Weights of a small transformer language model.
Architecture: rotary positions, no biases in attention or MLP, tied embeddings, some layers without positions, hashed n-gram embeddings.
Each number is 50 + 12 x the weight over its row's rms, rounded and kept within 0 to 99. Layers, rows and columns count from 0. The size before them is the row's rms in percent of the matrix's.

# layer 2 MLP up, 256x96, rms 0.287, rows 29-101, columns 0-95
094:49 60 41 57 37 37 71 37 46 59 37 31 42 43 45 78 49 34 34 46 59 44 46 35 53 54 59 44 44 55 52 31 59 24 59 56 49 35 62 36 41 92 57 48 73 58 30 44 44 55 49 61 50 45 66 22 64 57 45 72 46 35 52 45 45 46 54 69 55 59 49 51 54 47 66 82 58 40 48 41 56 56 40 64 67 50 57 51 39 42 56 53 45 49 44 43
099:30 52 48 64 49 48 51 51 62 54 42 46 57 35 39 25 61 34 49 40 61 57 33 41 35 41 16 37 56 41 49 42 49 36 49 48 50 63 42 64 59 64 52 51 33 57 59 60 52 51 62 35 44 33 65 34 58 74 47 50 47 35 39 55 42 46 80 33 59 49 51 71 39 46 66 33 46 63 70 57 61 57 47 40 57 50 39 61 41 24 60 72 34 69 51 55
080:65 66 57 51 36 30 42 51 47 66 70 58 27 40 23 67 66 46 45 64 43 46 52 50 44 44 60 45 58 49 76 64 62 62 45 41 59 56 64 55 54 41 27 52 58 47 62 60 51 61 37 29 31 54 40 36 60 58 55 30 45 61 40 57 45 67 43 36 46 65 39 36 55 43 54 37 45 37 70 40 64 74 51 76 39 56 58 31 50 50 35 52 41 41 51 64
088:49 56 60 62 64 55 49 30 34 41 43 52 59 66 66 71 67 48 44 49 41 58 49 15 58 49 46 49 58 58 60 79 29 36 56 57 60 71 47 30 41 52 75 53 63 44 34 64 67 61 54 55 48 54 65 37 42 36 49 35 52 55 34 37 50 52 45 71 37 54 69 56 36 53 47 51 37 60 67 39 55 34 50 38 46 62 32 49 38 58 34 47 32 55 42 39
089:44 45 47 42 64 51 42 43 46 52 68 48 61 50 42 56 18 62 61 54 26 45 67 56 39 65 50 62 52 34 43 29 79 51 47 35 52 59 47 44 55 55 54 43 50 62 55 39 26 69 47 49 26 62 25 58 59 38 66 26 67 43 52 56 40 34 45 37 60 63 57 46 57 65 51 55 52 35 40 37 23 60 43 38 60 36 42 60 65 57 56 43 53 30 57 48
109:46 49 56 37 48 58 39 50 60 55 41 53 54 42 37 41 59 60 56 55 22 55 28 76 57 32 45 61 50 59 52 57 48 50 52 41 66 53 50 48 23 46 51 69 51 31 38 60 41 62 62 70 49 62 55 38 37 60 67 72 41 38 50 45 39 60 73 51 59 42 48 60 51 38 36 59 22 43 77 55 59 68 49 34 54 50 42 57 61 80 56 37 52 57 27 43
092:47 59 34 59 47 61 35 32 51 41 60 81 42 52 50 61 50 57 34 69 61 47 46 47 51 66 38 32 47 52 61 63 54 43 55 30 35 46 50 65 57 37 53 47 48 49 61 55 67 41 29 41 42 60 63 51 56 62 65 75 38 46 53 58 33 58 54 54 64 34 44 55 44 68 53 62 29 69 43 73 40 44 31 33 53 51 51 24 60 45 52 49 31 38 23 50
089:57 68 41 35 39 46 46 41 48 74 38 43 61 66 48 59 49 45 30 48 50 65 42 46 57 38 71 26 65 56 51 57 34 55 50 34 50 59 58 45 42 59 41 39 56 31 57 46 28 45 55 52 64 66 56 50 21 41 50 37 45 29 70 49 65 30 45 58 66 34 64 64 28 66 41 74 50 55 42 51 57 29 57 37 50 45 62 39 42 66 51 42 55 34 41 54
110:69 58 40 45 54 37 37 35 65 34 47 56 41 54 38 76 21 44 65 46 49 54 66 58 39 62 59 56 73 60 58 70 27 67 48 42 39 39 67 63 28 51 41 55 56 46 24 64 60 73 54 46 54 30 47 39 41 52 54 40 37 57 49 64 38 49 56 41 53 61 61 56 39 45 42 43 53 54 45 46 67 52 69 52 53 58 67 48 74 56 31 40 46 35 63 54
101:37 51 32 65 32 46 73 53 32 59 65 49 53 57 46 56 54 35 60 61 41 56 37 63 51 57 56 35 45 65 49 68 35 50 68 63 46 66 39 51 44 46 45 44 48 37 47 40 42 48 36 82 40 54 55 24 59 53 42 72 35 40 39 36 31 32 48 62 27 50 58 55 53 48 68 68 46 36 48 50 73 40 52 66 55 42 61 43 24 63 44 44 62 49 45 37
100:43 55 34 51 16 21 41 52 54 66 67 45 56 39 34 34 41 61 61 48 51 48 41 48 41 49 85 65 53 46 56 47 37 27 35 49 32 41 53 60 54 60 51 49 61 70 50 57 65 41 45 37 48 53 60 42 60 60 29 50 41 49 27 46 50 49 57 61 63 52 52 61 43 52 50 73 36 28 52 58 42 44 38 37 46 30 33 57 72 39 60 47 64 46 58 39
109:45 44 65 33 42 42 47 57 69 38 54 56 42 51 56 47 43 54 58 70 15 61 71 50 52 50 44 46 48 53 45 44 59 47 64 50 60 52 66 48 40 63 77 59 60 49 55 39 56 56 50 54 51 14 41 56 43 55 67 49 44 62 56 51 60 34 37 57 43 51 43 67 25 57 44 63 41 34 15 39 44 71 44 38 67 38 46 52 45 50 48 52 69 34 70 65
103:36 57 51 48 39 39 53 34 63 71 59 62 53 62 36 53 51 38 48 54 75 57 23 47 70 48 68 67 40 39 33 51 56 39 34 57 59 52 29 40 43 65 66 46 49 53 47 39 47 65 33 55 46 49 62 50 45 32 67 45 67 51 56 45 53 46 45 52 35 60 53 25 36 45 42 58 49 46 48 59 41 48 44 52 36 77 41 61 36 45 58 63 11 59 53 29
110:48 43 66 41 43 55 44 47 64 68 50 58 60 50 65 51 57 65 54 53 52 42 48 40 49 56 65 67 70 44 51 75 68 66 36 49 55 54 52 50 16 57 42 57 58 59 52 51 44 42 57 50 60 72 57 41 48 67 27 62 53 58 24 45 54 54 17 55 55 63 29 48 63 26 57 47 51 65 38 58 61 47 36 46 43 40 48 53 39 73 52 31 51 51 28 29
104:59 57 52 63 39 45 41 42 53 44 33 63 32 65 45 61 35 61 50 56 69 62 64 64 30 43 69 16 56 52 41 55 63 47 59 42 51 44 52 42 71 42 50 38 33 48 79 48 49 40 50 42 42 40 23 36 33 35 63 46 66 57 51 63 52 40 57 58 45 29 68 74 56 58 48 39 47 29 48 46 63 39 55 58 65 45 57 59 50 48 33 44 51 65 64 66
104:73 45 27 40 48 61 53 53 20 39 57 35 38 44 44 50 50 49 50 55 35 57 49 34 40 61 59 62 52 39 49 49 39 35 54 31 43 37 32 61 73 47 61 46 31 44 50 76 52 39 58 54 48 66 33 42 61 46 59 40 54 31 44 68 44 51 49 53 68 59 52 53 55 70 53 56 63 60 49 50 36 56 58 46 35 66 60 23 40 79 47 63 73 52 55 35
092:48 60 58 64 64 35 42 43 34 34 47 53 69 42 56 40 61 47 60 41 62 62 72 38 31 32 42 34 54 56 46 55 74 49 54 50 40 53 41 49 62 43 58 60 49 43 36 49 49 78 40 63 61 46 36 39 46 82 60 67 67 51 55 52 71 46 57 39 53 56 58 43 33 47 52 52 51 58 73 53 46 53 61 85 48 73 64 52 27 65 42 53 57 61 60 52
106:60 47 62 46 39 61 52 34 33 30 23 68 39 67 38 67 49 52 30 75 33 53 56 60 39 40 48 51 48 38 47 42 50 41 53 40 47 34 51 52 42 42 52 51 46 33 44 64 44 73 60 32 51 59 55 60 51 50 51 51 45 53 61 66 67 60 71 40 27 36 48 61 32 74 36 48 52 52 53 60 68 63 63 58 65 39 52 73 39 45 31 46 47 48 25 55
101:38 45 36 51 61 68 43 51 40 57 53 43 51 45 47 54 06 59 42 55 65 53 57 59 54 50 55 50 58 71 61 65 47 56 44 42 54 44 22 28 45 59 62 51 32 48 60 23 50 56 51 52 38 49 47 64 31 53 71 48 53 64 53 47 41 42 21 49 40 55 35 38 39 45 56 47 45 69 59 39 39 59 29 56 59 73 29 38 45 42 41 49 54 37 58 73
095:62 48 55 49 46 57 29 57 42 71 54 49 49 50 35 44 61 31 61 37 37 52 37 40 55 46 20 54 50 48 43 56 33 27 47 34 50 60 37 48 46 36 53 12 39 41 48 23 37 42 51 46 57 61 60 35 48 61 57 38 74 54 66 42 44 44 74 54 50 57 40 41 53 50 50 30 52 49 46 18 66 46 47 39 52 62 52 47 28 61 57 60 46 30 42 57
103:53 37 38 42 36 57 58 52 39 27 69 59 42 40 59 43 43 64 51 43 62 49 48 53 68 38 38 49 34 51 32 55 60 41 61 43 45 44 85 49 47 51 47 32 49 52 42 13 50 75 62 63 49 46 56 60 51 46 95 40 54 51 43 52 33 49 58 34 36 45 67 49 47 50 57 50 39 44 38 54 33 52 58 35 56 59 57 62 46 61 41 60 50 61 74 49
092:60 35 45 62 35 38 45 47 33 33 57 36 47 47 34 25 33 66 62 66 45 55 42 43 42 68 52 46 57 57 57 56 40 46 59 49 55 54 43 59 56 31 40 49 45 25 23 59 70 50 57 29 49 55 42 48 45 58 24 28 50 30 61 25 38 27 57 53 46 51 49 45 63 61 59 47 71 54 58 48 33 67 50 64 45 60 58 41 50 60 66 35 57 36 62 63
095:55 68 38 29 72 64 37 49 43 58 57 34 44 41 52 56 42 49 55 26 54 50 65 47 52 66 57 57 53 41 58 55 32 60 44 59 51 36 40 60 64 55 43 34 41 57 34 61 81 51 68 63 71 33 57 64 33 52 52 65 27 44 50 61 81 49 63 57 55 56 45 42 59 31 34 50 49 54 54 39 53 52 41 38 61 39 58 62 68 38 28 73 52 50 40 46
086:60 51 50 52 38 51 57 72 60 32 61 44 54 44 58 55 42 31 17 53 81 30 36 65 23 42 79 51 49 37 47 33 49 40 57 46 57 46 46 71 50 53 39 31 44 50 44 50 36 43 41 46 53 49 41 34 63 70 59 50 38 55 62 57 53 22 63 36 41 48 45 41 47 63 74 51 57 48 61 42 61 47 37 37 45 33 33 50 45 45 54 46 39 72 49 47
113:62 72 62 47 60 57 49 54 61 54 49 59 43 43 28 31 46 49 31 36 42 51 53 47 51 64 44 46 42 55 71 67 32 66 45 63 46 53 64 56 32 52 32 52 52 65 41 64 56 36 48 41 54 61 55 54 29 75 46 35 38 56 60 55 45 77 50 49 65 65 70 27 46 44 68 65 52 48 63 47 24 40 66 33 57 37 46 58 75 30 50 54 43 55 50 57
093:57 36 61 62 54 33 60 53 55 63 58 54 60 50 59 69 65 46 65 55 64 29 30 50 41 70 36 68 62 53 52 39 35 54 51 49 57 60 29 61 18 56 74 46 53 43 65 54 51 55 52 30 41 75 46 55 57 54 58 55 55 44 49 42 42 54 40 58 67 69 32 51 50 30 46 42 40 62 37 39 34 48 60 51 53 64 28 67 39 47 61 45 76 43 49 32
115:41 40 60 51 63 63 58 71 74 58 28 50 36 49 49 61 20 56 36 59 65 41 52 56 70 58 50 46 47 51 42 53 53 39 46 50 42 51 53 32 22 39 56 42 62 48 46 50 36 76 60 30 43 41 69 56 47 53 58 52 46 27 60 43 59 48 57 60 86 40 55 45 62 27 56 55 56 71 61 37 52 62 59 48 45 44 41 36 45 69 50 41 62 34 44 45
086:42 30 52 70 61 61 50 57 55 35 63 59 46 40 37 49 45 60 72 56 54 46 44 70 74 43 53 69 59 52 52 54 63 46 57 33 48 64 54 50 35 46 41 60 62 43 64 44 69 57 46 44 52 58 58 72 22 30 59 34 51 44 70 48 36 43 50 26 53 48 38 66 62 68 79 52 26 44 55 51 36 61 59 58 44 51 36 45 55 65 45 33 61 68 42 56
096:56 51 48 40 54 48 29 53 52 34 40 58 47 66 48 52 38 62 68 48 50 50 53 60 47 68 49 38 58 75 46 45 34 51 28 61 42 67 51 46 34 32 50 53 46 51 57 42 80 40 45 43 59 49 44 53 63 24 55 56 52 52 44 63 29 37 59 35 18 53 51 35 45 65 41 39 48 52 45 32 55 53 47 45 17 21 66 57 58 29 32 43 62 49 44 51
093:48 51 63 32 43 57 45 67 56 51 51 50 43 68 31 49 58 55 49 49 73 54 48 59 66 28 33 55 61 54 49 69 64 39 36 56 39 65 50 35 39 33 58 60 44 44 64 58 44 39 48 39 63 60 45 88 35 25 67 40 49 52 39 40 54 29 63 64 47 58 49 48 48 55 49 40 41 48 64 57 36 72 43 42 56 68 43 66 84 65 56 50 51 58 63 52
103:33 68 57 57 65 39 69 35 65 62 36 71 65 60 53 38 43 46 46 44 31 42 54 49 37 59 57 76 55 49 64 57 36 47 43 67 55 49 37 54 50 40 42 69 28 48 29 73 51 45 45 68 36 39 64 55 50 37 43 36 62 81 52 72 50 52 55 63 47 45 64 58 49 50 50 58 64 75 45 44 71 43 51 51 53 70 29 51 39 57 63 48 56 60 49 43
119:51 48 46 27 69 58 62 43 41 40 58 34 37 58 53 49 34 56 51 59 29 35 58 52 40 56 44 43 68 59 37 43 68 56 36 41 26 47 58 60 33 58 69 36 48 54 52 48 76 47 53 47 73 21 41 57 44 58 50 52 37 67 60 53 31 40 42 44 47 51 46 60 39 66 48 45 33 42 42 38 49 39 44 54 57 51 73 42 56 88 44 43 55 63 58 27
096:53 38 39 62 40 40 56 63 40 43 52 45 25 40 38 60 60 58 73 64 63 48 58 39 78 52 71 34 54 49 45 66 25 63 35 69 37 44 41 43 43 50 48 48 17 56 18 53 49 59 39 75 50 38 52 37 61 46 40 47 47 54 59 29 33 63 50 57 50 41 55 65 52 53 37 65 58 62 57 40 42 34 59 44 35 66 42 46 38 48 50 51 59 57 61 56
093:58 30 43 57 61 59 51 58 46 56 61 41 33 50 62 59 54 62 40 63 59 60 63 34 51 14 57 66 26 49 50 41 39 58 46 71 50 48 42 50 65 37 63 46 27 46 53 54 55 40 49 45 49 50 40 42 64 40 59 68 69 42 28 50 72 50 33 39 69 38 45 55 52 38 58 35 43 58 66 65 18 64 47 53 66 44 52 47 59 39 40 55 65 63 35 41
100:46 39 51 41 45 48 55 58 37 54 36 35 81 46 77 43 58 11 63 54 31 55 32 42 44 49 42 61 38 36 53 42 46 45 57 50 68 62 52 33 28 70 62 61 51 37 51 52 47 63 65 43 64 42 33 44 67 48 49 60 38 41 63 46 51 61 57 52 64 41 42 46 44 31 51 66 50 53 26 37 45 72 50 44 36 53 49 51 41 43 63 29 57 48 66 62
080:40 35 37 44 41 34 59 40 51 50 26 77 47 51 56 63 55 65 62 63 60 48 48 20 40 69 62 55 68 36 31 53 52 45 39 59 44 45 53 47 32 34 42 49 49 52 52 64 68 66 50 49 64 52 42 62 50 63 39 27 28 61 47 56 76 56 59 60 58 37 40 59 43 44 57 39 46 58 50 38 62 74 42 57 41 43 82 49 50 26 47 49 58 55 64 51
089:55 56 37 43 45 63 62 50 60 47 58 56 44 45 40 44 36 34 24 43 52 63 41 37 43 65 30 25 46 41 54 49 50 54 44 48 71 47 51 33 47 35 55 21 61 58 56 52 54 72 54 56 21 55 43 56 76 55 27 50 57 31 66 41 39 44 45 29 67 45 58 36 51 44 67 75 44 36 61 64 45 42 45 39 49 62 57 38 53 49 40 67 72 52 51 52
091:58 39 40 40 56 53 55 53 53 41 49 38 63 57 75 69 60 48 49 55 34 40 25 52 51 55 53 56 67 47 39 46 47 56 45 38 39 28 52 54 58 41 49 55 38 39 28 33 51 40 58 59 56 46 62 44 42 36 71 19 49 78 58 44 37 49 62 49 37 38 58 61 45 36 40 31 44 40 43 29 44 27 34 55 33 45 60 46 28 33 40 65 43 50 36 29
113:44 49 51 35 42 60 83 38 39 63 64 39 41 41 62 48 58 50 58 44 43 62 29 62 60 55 43 42 70 56 58 30 58 62 31 70 67 65 56 47 42 44 49 64 49 37 47 73 64 44 47 58 26 33 49 46 49 44 37 36 52 49 55 56 46 55 60 71 62 60 31 51 44 37 42 42 51 57 68 29 39 56 32 63 71 31 70 62 60 67 55 41 60 50 39 50
103:60 66 54 43 45 39 44 67 58 41 25 60 40 73 37 41 65 56 54 42 77 28 54 68 56 81 58 62 57 46 59 66 49 59 53 58 53 54 38 44 48 30 59 60 35 69 66 53 51 68 48 57 66 56 44 67 53 58 58 57 45 75 60 47 60 46 49 40 27 44 28 59 39 55 65 53 49 31 42 58 39 45 45 59 50 43 48 65 38 43 26 53 47 46 38 65
089:29 31 83 50 45 36 50 45 43 47 49 47 44 60 61 44 37 43 68 70 45 60 64 48 55 38 51 48 33 49 31 54 45 53 69 51 54 60 52 50 46 52 63 28 44 55 33 43 70 68 52 63 49 28 66 35 53 51 62 45 37 25 54 61 44 60 72 51 35 53 49 28 52 30 36 48 36 45 55 58 62 53 80 38 45 48 37 40 50 36 31 57 38 60 57 43
108:62 51 56 58 42 61 36 46 49 37 56 25 65 47 41 57 60 37 42 55 45 39 42 61 42 58 52 48 61 38 57 58 60 51 56 67 45 53 45 57 40 57 37 34 48 49 39 50 44 75 70 39 50 47 38 66 34 63 54 43 53 46 47 39 48 48 59 41 45 73 76 44 62 38 31 21 60 75 30 64 79 64 45 57 51 32 41 37 41 41 52 71 31 61 64 61
087:53 39 80 48 50 32 52 49 44 13 44 53 58 60 56 54 63 54 45 54 30 46 59 38 62 49 42 42 66 49 63 42 55 55 46 57 62 61 51 65 35 35 25 34 51 64 64 59 37 33 50 32 45 43 48 86 46 37 35 43 64 47 60 87 50 54 26 40 49 52 39 36 58 45 54 57 54 42 45 57 44 56 50 41 37 35 52 30 62 57 48 52 60 50 49 51
104:47 47 60 36 54 62 75 47 41 52 48 55 67 54 50 56 77 45 66 51 67 71 35 60 34 48 39 38 37 63 56 34 60 51 33 65 74 26 54 32 61 48 56 49 45 44 63 46 56 59 73 34 61 43 25 46 25 51 52 65 62 78 56 33 51 43 57 67 29 54 59 48 45 52 36 49 55 62 36 52 39 57 49 53 54 47 59 60 48 62 48 58 46 69 63 58
107:47 28 62 51 46 56 37 48 44 40 51 35 38 57 66 56 35 62 50 68 39 38 65 46 63 29 48 71 45 72 60 50 66 55 80 50 41 52 45 65 57 49 79 52 68 23 45 20 60 44 61 53 52 35 51 61 60 44 53 50 64 39 71 67 57 49 52 58 40 59 45 67 53 62 28 59 63 56 37 59 52 41 39 39 58 46 51 65 50 64 52 41 48 40 60 57
110:67 56 56 63 39 47 64 40 47 68 59 48 30 56 58 46 62 56 56 75 29 54 31 56 52 61 59 49 70 55 47 70 44 38 51 42 45 53 63 49 42 47 48 25 77 34 56 63 56 61 46 54 51 40 50 33 51 31 30 59 35 49 61 57 54 53 67 36 65 54 60 45 53 39 38 18 35 65 61 43 28 41 50 40 53 44 52 69 64 52 44 33 33 39 58 56
092:77 48 32 49 44 36 55 27 56 51 48 50 47 49 38 61 56 41 55 66 31 57 64 58 41 36 44 53 40 45 30 70 51 41 48 29 58 57 60 50 43 23 54 49 75 38 56 40 45 40 62 60 46 40 51 68 49 61 43 69 37 63 29 47 66 50 53 70 53 48 45 58 69 52 50 42 68 31 42 49 46 43 63 48 40 45 71 53 30 36 53 46 49 62 27 21
086:39 59 39 39 49 51 46 56 53 36 32 54 39 31 57 31 48 51 46 59 56 55 42 66 51 47 51 53 72 49 51 34 64 48 40 08 60 43 36 42 48 44 54 51 48 23 65 45 39 56 67 68 32 52 73 40 80 52 41 65 49 45 56 54 45 36 10 47 44 48 39 23 61 57 49 49 57 53 48 53 44 56 49 56 56 50 47 48 61 66 53 56 52 36 62 38
104:69 34 36 46 58 57 34 64 60 42 65 52 45 55 68 43 12 37 50 57 41 29 48 50 76 63 43 37 34 50 43 58 54 54 45 51 55 46 35 49 40 41 30 58 44 39 51 46 71 36 62 42 46 67 37 52 69 40 52 64 53 36 35 25 43 25 67 42 61 43 45 47 55 55 66 53 65 43 43 66 45 53 46 34 39 64 45 48 55 41 55 36 56 44 25 41
102:47 31 54 52 55 59 52 65 67 48 54 41 54 65 40 74 46 41 74 55 51 49 16 61 45 54 53 60 53 41 42 69 57 45 51 41 36 55 45 57 60 40 61 44 48 28 60 54 58 58 54 34 55 39 53 32 43 44 46 60 61 50 58 67 41 56 61 40 32 66 42 52 59 59 55 25 56 43 61 51 69 10 38 54 68 22 66 46 57 45 37 46 33 60 54 43
099:34 47 65 46 55 32 51 44 54 45 48 48 20 54 61 51 37 39 55 58 46 60 48 33 50 55 38 61 33 37 67 23 62 43 64 49 76 54 67 45 53 48 46 48 33 50 40 33 55 49 60 42 72 56 44 54 38 41 53 32 38 71 57 47 57 31 42 47 50 53 21 27 46 41 44 37 71 72 45 57 42 53 39 52 77 59 52 47 53 61 29 51 41 39 52 39
097:43 51 44 51 49 57 53 61 58 76 44 44 48 62 28 57 59 47 57 38 56 55 62 69 47 46 54 62 56 42 20 52 27 55 53 33 74 61 43 51 50 65 46 52 52 49 54 57 29 58 66 31 50 66 38 37 32 63 50 45 53 51 59 50 79 54 36 55 28 46 44 57 57 54 41 71 75 40 51 53 62 32 45 54 55 69 63 67 41 38 57 28 37 40 50 30
097:61 47 56 45 58 61 44 72 80 53 36 54 42 36 30 43 47 54 65 41 59 55 29 63 63 57 47 39 61 58 65 54 40 46 62 59 66 59 25 58 58 40 51 51 56 49 46 52 40 25 37 46 30 39 59 49 49 58 53 34 42 29 66 35 33 32 66 63 72 33 40 63 34 65 64 33 61 62 54 61 40 43 35 53 57 60 37 67 53 53 54 55 53 35 49 61
114:43 62 66 58 56 75 71 64 31 36 54 48 54 48 48 38 47 42 38 44 42 36 69 56 51 33 68 63 32 50 47 43 52 69 53 21 51 48 44 46 50 70 46 64 34 41 47 52 35 50 61 42 38 58 56 57 38 58 52 55 88 56 39 41 44 48 35 54 41 67 46 38 58 63 67 34 54 68 48 65 73 42 40 31 33 45 52 41 68 44 47 51 48 41 33 54
099:57 64 47 63 54 53 45 51 25 50 45 77 35 54 60 19 47 49 39 67 64 47 46 47 48 49 57 39 51 40 40 67 54 75 41 52 54 69 40 42 47 59 55 49 63 54 21 65 51 28 57 37 54 52 61 69 30 42 58 59 54 37 60 48 41 41 44 40 40 56 52 56 54 55 46 45 52 94 37 57 62 37 47 49 59 61 54 57 49 62 61 33 48 70 58 67
096:45 57 52 57 62 55 63 61 59 54 56 49 38 55 78 44 48 47 43 45 44 49 52 41 66 72 47 58 37 39 44 60 52 41 49 31 62 54 36 52 67 53 49 52 48 43 59 64 48 35 65 71 41 19 47 40 35 42 69 71 21 44 50 52 53 46 33 33 54 46 54 84 32 44 48 45 48 43 41 45 68 55 52 35 83 45 42 56 57 53 24 61 39 41 49 46
093:48 31 64 48 47 59 71 67 44 57 37 38 44 40 48 67 40 57 41 34 58 60 50 72 54 53 28 42 71 42 55 41 65 29 53 37 55 35 59 43 41 36 42 48 69 56 43 64 68 56 47 69 33 69 25 54 60 56 37 44 47 53 59 51 45 48 44 57 45 49 50 34 53 46 40 37 52 43 72 71 52 49 61 38 41 91 51 51 70 51 57 40 37 40 51 48
104:48 65 60 62 55 42 55 53 44 56 45 32 59 35 43 62 56 38 53 32 47 37 36 56 46 54 38 58 48 54 45 50 34 52 40 20 56 66 73 55 05 61 46 55 45 64 61 63 53 67 67 60 48 43 51 28 36 48 57 53 34 63 53 38 42 43 26 22 54 48 45 55 42 48 55 35 42 35 40 52 54 18 44 48 49 62 50 59 37 59 57 59 37 55 46 59
099:41 53 57 21 40 26 36 58 63 62 48 58 55 62 48 37 37 49 41 58 61 55 58 61 52 39 76 58 71 52 49 46 66 68 36 61 44 48 66 54 73 49 58 69 63 67 43 50 64 48 46 28 52 66 47 50 59 48 42 61 43 36 42 47 44 22 54 50 39 45 56 49 30 50 62 70 31 59 44 56 50 54 39 49 29 46 64 70 63 33 50 74 55 39 47 46
098:31 57 41 24 52 47 55 52 54 58 54 69 53 39 60 52 66 38 67 46 45 16 72 49 61 40 53 32 54 60 43 53 41 46 27 54 57 55 29 45 51 50 58 54 42 54 65 60 65 52 29 53 65 38 66 59 51 56 73 29 61 52 33 39 57 56 60 40 56 69 38 36 26 58 43 36 42 71 51 66 68 46 38 53 60 63 33 69 49 59 47 53 55 46 51 49
096:57 59 46 62 35 64 38 37 63 36 42 60 57 52 32 59 51 49 59 51 36 51 57 45 63 18 49 58 44 55 57 60 36 38 43 71 42 39 26 33 38 46 64 53 58 50 49 69 53 52 43 39 65 62 59 62 64 10 66 59 52 51 44 62 39 53 77 37 59 35 35 64 49 39 47 56 52 52 63 51 54 34 40 59 44 51 46 46 64 58 35 57 62 46 80 41
090:72 55 42 74 54 43 53 19 51 38 44 65 55 53 48 35 43 58 61 58 44 53 30 64 50 49 33 68 70 56 34 67 57 50 69 49 46 52 51 54 58 47 24 56 46 60 72 59 38 65 57 41 69 32 31 67 51 63 50 48 67 37 57 38 30 60 44 37 69 58 63 50 45 56 52 43 46 66 54 59 48 45 50 67 49 37 61 51 54 60 50 69 75 56 41 61
094:44 52 60 33 66 49 35 30 51 52 48 41 48 62 55 43 31 53 44 66 30 42 47 58 28 79 59 69 75 39 53 40 41 49 43 45 32 48 44 57 21 61 35 45 60 57 40 36 55 73 54 42 56 28 49 54 56 57 72 57 45 34 37 61 60 28 61 61 53 37 45 55 73 61 44 53 52 54 31 50 48 51 61 48 50 57 68 50 51 50 27 59 47 52 55 73
093:36 50 38 46 44 53 39 53 41 47 29 51 65 66 41 73 47 40 41 27 51 70 38 64 41 35 90 42 32 36 32 54 55 38 41 42 62 61 42 74 52 56 60 47 49 61 56 30 49 53 45 53 42 53 61 51 59 58 48 73 51 25 40 53 42 46 56 69 32 50 65 32 43 45 37 47 66 48 56 57 62 31 50 57 75 53 51 50 37 43 33 60 59 56 57 53
090:36 50 50 53 54 50 48 58 57 37 44 56 29 59 50 25 50 47 56 53 48 70 61 58 63 58 37 52 27 73 49 39 50 65 48 53 47 48 61 44 61 58 45 31 29 44 46 59 64 47 58 50 50 53 24 26 57 32 44 53 66 39 39 49 57 55 28 73 45 52 47 51 52 41 44 54 38 52 27 80 45 57 67 67 54 53 70 56 67 31 37 66 50 34 53 71
095:45 41 44 59 52 63 73 60 45 61 57 37 56 48 69 37 62 45 63 64 44 43 47 45 56 51 35 63 36 33 28 35 41 50 70 61 42 42 64 46 57 77 49 45 35 71 43 54 65 49 50 63 48 65 50 52 72 65 29 48 70 71 47 37 51 68 48 52 57 34 58 54 43 62 57 48 56 54 46 60 45 42 40 43 34 49 30 39 61 59 21 76 54 37 47 35
116:63 50 52 36 43 38 42 73 52 54 62 37 66 46 40 49 48 57 51 38 53 38 42 74 47 50 63 75 57 38 55 48 41 47 53 39 36 68 46 55 58 54 36 48 68 59 42 69 55 21 66 54 49 43 32 78 48 45 47 55 60 28 56 48 44 45 49 59 70 60 68 33 61 59 42 55 55 76 50 48 50 62 39 72 48 50 29 51 26 46 47 62 54 81 51 49
109:38 39 49 66 62 49 55 61 46 35 36 27 39 65 64 61 45 50 43 56 33 52 48 57 56 45 41 60 46 36 67 30 54 18 50 70 46 54 55 52 54 42 41 53 44 53 39 63 42 34 44 43 42 49 64 59 69 45 80 34 41 40 58 62 45 45 62 39 35 49 55 27 39 32 59 34 26 54 53 50 38 41 51 58 55 49 79 77 56 50 38 63 56 40 66 46
105:51 48 26 34 47 56 52 63 62 82 65 44 50 66 40 43 67 65 51 71 55 44 40 49 43 37 52 30 58 61 46 58 61 32 26 71 52 57 44 41 56 43 11 36 52 54 55 46 56 51 56 51 54 65 67 50 57 61 32 60 47 57 40 52 52 36 57 59 65 41 28 34 60 59 31 51 52 50 76 53 50 50 59 47 40 60 51 38 48 35 56 58 57 56 71 60
095:48 71 64 51 64 61 36 53 44 63 57 31 56 30 42 46 65 40 24 53 39 44 45 62 65 37 24 68 45 60 72 34 50 54 41 45 70 55 33 55 52 48 32 56 53 67 53 65 44 66 55 53 54 42 54 55 31 50 62 48 51 41 70 54 78 41 44 45 24 44 59 46 60 46 66 36 53 80 62 47 50 56 30 57 43 50 55 65 48 51 49 37 42 32 40 51
090:52 43 35 57 60 41 32 39 81 33 51 62 58 32 53 54 50 66 60 58 70 58 59 69 34 44 45 46 62 52 48 73 30 70 34 61 50 58 47 49 41 64 43 63 57 48 48 53 47 69 35 36 47 53 36 49 35 42 38 63 48 39 62 70 74 60 37 33 41 42 47 49 62 52 58 38 56 42 37 50 57 35 47 31 47 31 35 48 76 37 67 50 57 39 43 64
093:49 44 54 41 54 45 40 52 46 46 45 60 30 46 55 73 51 30 67 69 43 70 49 41 40 54 57 46 63 36 49 56 38 69 50 75 60 53 53 74 50 47 61 70 44 43 65 50 44 60 59 32 72 31 40 59 46 41 35 52 31 44 44 65 42 60 45 37 58 35 51 81 60 53 56 57 39 54 65 65 33 78 52 64 54 34 57 43 43 57 54 44 39 71 61 46
093:32 48 32 32 57 58 51 63 65 53 48 45 63 51 48 55 69 44 68 35 37 33 55 50 35 51 64 36 32 68 58 30 52 23 50 73 38 26 58 51 46 57 56 49 57 46 65 44 45 58 52 55 36 42 43 36 64 68 45 41 70 69 48 44 43 35 48 67 29 71 32 32 56 49 54 48 65 58 43 45 51 44 39 43 51 53 41 51 45 49 79 61 50 72 39 42